Each number is 128 + 24 x the weight over the matrix's rms, rounded and kept within 0 to 255. Layers, rows and columns count from 0.

# layer 4 MLP down (transposed), 1728x576, rms 0.143, rows 1256-1263, columns 288-431
[[123 144 155  98 122 125 161  96 123  97  97  97 142 146 136 137 136 139 122 124 168  78 127 109 148 156 142 105 106 147 115 114 109 144 143 140 201 109 110 106 140 138 151  86 162 129 113 113 105 147 137 153 161 164 127 127 138 131 123 153 134  88 131 111 143 116  77 140 112 104 163 133 150  96 154 145 111 145 150 149 108 151 147 119 214 100  96 128 139 121 176 125 149 134 110 118  91 117 140  79 122 123 133 111 143  94 140 130 103 124 129 108 122 112 133 115 147 111 120 115 105 104 119 126 105 112  97  84 127  69 147 173 165  81 133 144 107 141 112 103 123 142 141  99]
 [ 87 132  71 132 136  93 124 125 110 124 101 125 152 101 149 120 116 141 100  95 140 105 144 148 119  99 152 110 134 120 104 117 125 110 160 151 128 159 120 172 137 134 141 177 124  94 155 140 131 131 101 123 128  77 131 135 116 159 123 145  86 129 119 118 133 126 142 134 100 133 125 102 116 139 128 139 161 107  98 128  83 143 121 139 134 140 137 117 114 158 129 139 139 153  84 148 155 170  87  94 166  88 130 134 153 165 109 142 115 110  85 145 136 174  92 149 144 119 111 127 108  86 100 138 118 100 103 119 120 133 139 141  90 150 120 123 166 141 148 131 125 128 162 177]
 [145 127 162 146 126 104 112 145  87 118 117 107 100 134 110 131 140 117 143 102  87 102 107 134 106 112 142  95 117 114 151 158 135 133 141 147 147 120 137 133 162 145 108  94 136 125 169 151  79 101  97  89 125  78 150 125 163 159 154 115 134  92 104 132 154 124 142 111 154  91 134 130 125 132 141 117 112 106 103 119  98 139 107 194 104 122 106 124 136  87 143 132  71 172 137  84 139 174 128 129 104 116 119 153 162 101 133  97 157 128 129 144 175 167  89 101 147 110 147 115 208 140 137 162 131  88 142 126 128 124 114 154 120 144 153 129 137 124 152 111 142 138 113  77]
 [ 99 122 124 116 103 132 142 107 171 149 174 107 116 152  85 132 178 145 102 139 104 131 186 118 156 106 110 107 121 156 160 132 141 111 153 163 143 100 109 133 111 132 166  69 129 138 143 131 133 152 176 111 121 149  86 115 148 117 126 146 111 147 138 148 122 167 164 134 144  87 127 111 101  94 130 141 142 116 165 118  98 130 154 118 103 120 121 112 144 162 120 141  71 148  71  99 157 141  82 138 142 121 108  92  86 166 126 132 151 108 123 149 113  54 106 138 145 129 149 134  77  97 132 102 166 163 109 176 122  87 124 111  92 124 133 167 128 170  91 156 133 140 135 119]
 [116 151  89 101 150 117 143 145 113 157 127 154 100  99 127 105 132 149 130 131 108  95 124 144  96 113 138 164 117 170 151 156 127 111 121 132 121 173  83 138 170 116 181 128 139 114 143 178  99  73 116 139 133  99 102 131 153 158 112 127  92 145 150 139 101 116  60 117 128  71 140 117 116 132 107 158 136  91 107 114  81 171 132 193 144  98 122  93 148 143 161 138 119  95 146 176 151 121 140 162 124 116 100 112 136 108 121 112 135 133 102  62 106  90 125 124 122 133 132 115 123 126 157 149 128 122  89 146 100 101 179  99 115 166 142 177  91 101 116 181 136 130 139 111]
 [109  84 148 109 134 120 109 126 144 122 132 132 155 145 149 105 148 122 132 171 129 145 127 144 103 123  96 177 127 121 129 135 150  92 139 111 104 149 151  98 111 124 133 140  93 129 107 120 109 161 106 144 155  82 127 121  94 100 147 165 144 148 117 128 106 147 117 138 160 139  83 139 133 105 171 167 136  97 178 120 115 170  99 138 112 168  87  92 143 160 115 148  93 143 108 135 148 102 140 121 157 145  91  83 107 133 150 152 125 158 144 164 101 170 151 103 136 102 165 112 110 113 111 169 147 129 140 105 139  90 148 143 162 116 163 193 126 114 104  99  94 143 126 123]
 [162 124 130 138 143 120 100 133 108 155 130 141 152 107 164 127  90 124 136  86 112 129 148  81 135 108 141 154 120 129 151  94 158 148 118 121  85 130 122 133 151 170 153 152  75  82 139 154 156 147 144 135 141 140 126 134 174 106 153 125 161 183 142 140 132 165 141 133  64 137 129 164 145 109 140 110 128 133 127 141 131 137 152 120 135 121 120 122 102 102 147 124 140 146 108  98  91  96 129 141 131 161 111 110 154 145 114 140 148 133 139 131 134 143 125 152  92 148 128 126 140 135 130 108  92 124 125 159 128 162 101 170 153  86  89 149 109 116  86 124 152 110 145 116]
 [142 145 148 119 157 148 142 155  92 136 130 137 115 154  86 139 120 127  77 141  84 113 137 120 117 162 129 132 138 122  86 136 127 130 137 155 151  99 135 102 180 135 170 157 158 126  71 119 107 133 126 152 116 154 141 131  98 135 120 154 116 144 125 134 138 148 143 133 109 145 174 121 113 126 100  78 126 108 147 141 147 102 162 130 125 133  99 128 130 112 142 117 151 137 131 121 126 186 142 141 115 113 116 125  97 122 132 117 100 174  94 105 115 115 151 135 144 124 119 146 110 134 129  84 183 108 103 140 115 139 149 125 179 122 148 122 145 112 136 134 104 137 126 121]]
# layer 4 MLP gate, 1728x576, rms 0.13, rows 1257-1263, columns 288-431
[[102 119 104 121 127 114 128 112 125 133 138 122 150 130 163 111 123 146 120 133  95 127  99 120 149 149 149 128 156 118  83 105 112 130 112 139  94 138 106 159 101 114 119 112 136 156 150 117 107 116 133 141 117 140 129  93 157 111 132 102 129 128 106 120 127 129 123 136 124 144 146 151 132 125 123  97 142 152 157 117 151 120 113  90 117 136 166 112 143 131  90 102 154 108 122 141  95 147 123 158 145 113  92  92 116 162 130 164 174 148 114 112 157 140 111 119 158 118 134 108 129 131 137  97 102  91 125  97 122 136 163 162 100 150 148  92 132 119 142 112 130 132 124 127]
 [121 149 108 127 135 140  79  69 154 134 132 108 162 134 135 125 166  96 124 163 182 153 153  85  93 123 119 125 123 130 119  74 136 131 110 136 163  61 145 164 120  90 103 127 101  90 130  85 120 118 119 138 117 123 125 130 120 158 135 123 159 129 177 154 118 119 117 147 107 122 133  97 125  76 143 131 100 158 123 109 131  94 167 135 129 118 165 146  87 113 149 114 115 150 118 162 135 139 139  97 127 149 110 118 134 170 147  78 133 125 142 111 107 126 121 131 153 100 160 138 136  97 111 122  83 122 162 128 136 145 116 146 142 137 140  89  94 120 142  83 113 135 138 137]
 [118 121  75 126 128 142 146 118 120 107 119 111 119 110 103 136  99 135 164  90 111 149 148 118 112 113 116 155 119 197 176 122  99 155 118  94 133  93 124 125  95  81 140 123 158 148 109  71 107 124 131 176 127 101  98 162 140 128 111  90 137 155 145 126 120 118  90 124 139 115 160 134 134 102 113 137  96 122 140 111 129 125 203 120 106 134 117 113 164 154 156 118  83 157 103 154 199 123 123 104 153 117 153 110 107 125 136  77 112 156 154 163 120 134 100 170 108 148 142 149 123 110 131 167 134 157  98 150  73 123 129 100 138 140 116 110 158 126 119 151 126 178  77 129]
 [146 122 115 146 130 134 150 150 186  90 141 148  84 117 123 108  81 127  92 127  74 124 134 123 147 116 147 123 111 163 121  85 142  88 164 117 110 124 149 123 140 132 164 124  44 123 149 137 100 127 169 106 146 121 151 121  81 133 115 139 102  97  62 138 123 139 153 146 126 117 134  93 139 136 127 152 115  97 129 135 118 146 133 120 145 132 128 131 119 130 114 153 144 113  81 149 117 138 120 118 117 105 136 129 119 180 176 100 122 119 164 119 112 135 123  99 140 142 153 110 119 164  96 104 139 112  93 128 135 102 159 113 154 139  95 130 141 129 135 120  97 124 123 144]
 [103 153 167 143 116 121 139 112 127 118 113 108 157 152 137 154 146 160 155 104 134 116 105 156  94 115 151 125 120 120 140 120 165  79 142 132 119 107 118 186 133 141 144  94 114 116 122 159 105 146 196  98  92  78 135 121 141 112 128 147 146  95 172 142 117 127  92 132 137 110 133 139 117 126 190 129 110 103 112 144 100 157 140 165 151 125  63  87  97 132  94 125 158 128 146 173 131 113 141 138 129 100 168 114 140 131  92 113 163 124 151 126 132  97 139 152 130 158 132 103 102 116  88 157 178 185 147 123 104 115 196  85 129 118 114 104 153 129 177 141 144 125 121 131]
 [146 142 143 114 115 142 131 112 149 108 132 116  64 163 118 142 129 147 105 177 148 176 140 180 138 115 109 100 161 114 110 176 128 138 156  83 150 125 143 143 135 103 151 109 121 170 147 187 155 131 129  96 113  92 101 164 152 111 157 154 110 111 147  98 124 116 108 145 134  99  86  87 169 113 143 152 138 167 100 169 189  90 140 121 119 121 156  91 149 134 150 124 141 159 103 111 126 142 101 153 154  91 154 105  89 104 140 161 141 148 138 161 146 115 147  99 139 111 121 112 160 131 119 157 114 156 125 103  98  79 152 149  95 139 100 172 135  94 119 148 146 127 129 111]
 [129 121 116 120 133 158 134 159 133 107 146 118 139 129 163 150 114 114 154 138 127 161 124 119 100  82 101 107 108 113 139 131 145 149 136 120 127 115 135 107 151 146 158 142  75  70 108 127 132 110 156 151  99  99 128 130 115 173 100 112 157 189 120 137 127  95 103 127 173 129  95 136  94 186 150 145 125 137 101 154 120 121  65 128 129  76 200 145 105 150 155 171 132  97 118 149 106 155 115 123  72 133  96 168 130 121  91 120 183 110 116 103 133 123 128 115 160 106 131 123 144 101 100 147 102 164 142 109 138 105 125 171 153 106  62  83 133 133 128 161 145 170 153 152]]
# layer 4 MLP up, 1728x576, rms 0.132, rows 1257-1263, columns 288-431
[[113 162 152 134 123 105 160 127  99 152  95 154 127 125 142 120 124 118 116 153 103 104 149  82 165 132 158  91 135 143 139 132 164  91 138 144 104 119 115 152 152 115  87 123 121 119 133 119 120  97 138 106 113 128 115 141  77 120 118  92  67 175 102  90  98  90 162  93 140 121 164 135 129 120 137 132 149 128  80 142 175 140 125 139 142 121 185 148 158 143 140 120  93 104 101  95 167 144 108 127 137 109 132 155 120 130 129 130 120 123 125 130 106 166 130 122 164 118 115 113 127 126 129 135 118 135 133 121 112 135 124 122 150 120 142 145 148 101 138 114 119 121 167 146]
 [ 55 127 137 148 127 157 135 129 124 137 105  96 116 152  87 123 104 142 143 133 108 115 128 129 128 135 130  75 108 100 126 191 124 118 104 151 168 148 152 172 156 173  97 106 149 141  45 119 163 138 111 156 137 129 109  83 131 126  91 139  84  98 162 132 186 112 163 186 150 140 111 123 121 110 134 113 100 142 112 135 102 134 114 139 117 148 137 145 131 120 111 128 107 116 147 135 118 165  70 171 179  66 153 154 140 141 110 100 110 156  98 124 114 134 132 106 104 129 101 109 106 129  92 140  99 128 158  83 127 161 124 120 150 111  60  80 119 148 170 130 126 110  87 136]
 [139 129 135 140 121  96  91 150 125 103  92 133 143 147 101 163 122 158  82 133 126 115 175 116 159 159 124  84 121 144 165 113 169 122 139 132 192 117 143 119 139 129 146 105 119 117 170 104 196 140 126 126 125 132  93 123  89 182 138 138  99  96 137 148  93 101 137 132 158 107 104 145 108 108 113 102 129 171 169 133 119 173 109 150 189 101 118 123 132 113 108 115 134 143 158 155 100 168 145 122 115 152 147 131 115 174 150 100  92 131  79 131 106  84 124 160 147 102  89 153 126 133 146 143 173  91 134 172 158 125 130 116 155 190 151 158 121  93 140 165 102 146 152  94]
 [ 56 130 147 129 102  87 169 131 130 127  77 138 113 167 146 113  98 128 101 111  73 125 105 110 105 138 115 106 155 142 114 135 114 135 148 162  86 128 111 133 100  91 130 108 127 136 110 118 132 171 117 127 136 127 120 137 122 144 123 107 143 138 159  94 164 114 107 127  64 186 168 123  96 112 106 131 109 115  66 133 159  83  94 105 121 177 151 117 148 135 125 124 126  99 130 148 114 124  87 157 127 139 132 161 148 141 148 118 157 105 152 186 175 162 143 125 135 135 123 146 120 145 120 109 137 163 126 111 106 127 139 144 113 153 156  81 154 144 138 110 129 113 131 161]
 [153 117 115 157 138 100 126 128 111 125 149 152 125 138 121 122 164  81 117 221 105  72 136 160  90  94 146 126 103 152 112 111 119 123 109  82 116 132 153 111 123 109 150 142 124 139 131 131  96 108  92 142 139  79 150 121 126 135 157 157 121 114 116 125 125  92 151 171 114 100 134 124 113 125 144 153 164 199 179 118 143 153 141 134 139 132 142  85 120  85 133  75  95 101 108 178 100 127 150 144 122 115 114  99 131 148 130 151 127 133 111  98 123 151 115 131 135 148 137  99 124 105 167  87 110 122 131 121  97 176 158 151 158 150 117 183 137 131 127 115 172  74 111 142]
 [ 81 150 120 160 132 130  99 145 103 147 179 164 142 122 123 146 126 141  64 139 153 147 177 131 111 114 136 164 136 144 110 149 132 142 141 147  97 138 135  85 115 134  93 152 180 111 118 116 161 128 122  89 139  80 143 103 183 132 114 133  99 129 163 122 151 117 150 129 139 105 152 142  54 120 125  79 105 161 110  84 112 123 122 145 144 135 138 177 143 142 121 109  78 146 126  95 134  98 144  91 150 152 138 133 131 113  92 105  89 122 123 150 150 117 123 165 133 109 116 156  98 113 120 123 122 113  93 173  91 130 145 127  97 117 118 102 127  92 152 137 120 142 110 188]
 [113 127 117 154  91 146 126 140 113 117  81  91 139 138 135 144 124 121 169 135 124  95 116 127 129 116 103 117 146 101 113 134  88 115 120 127 125  87 162 125  67 121 117 122  99 113 118 123  86  91 108 165 145 134 108 136 160 121 116 157 145 122 155 126 126  97 101 130 155  99 178  93 129 162 167 166 100 150  88 113 132  90 109  98 129 140 144 172 153 139 125 179 111 154 101 166 108 138 157 108  83 108 136  95 113  86 184 148 145 150  91 201 140 126 133 141 141  97 113 133 134 136  79 126 137 121 131 124 112 142 139 154 121  98 190 117 113 153  90 114 133 159  89 116]]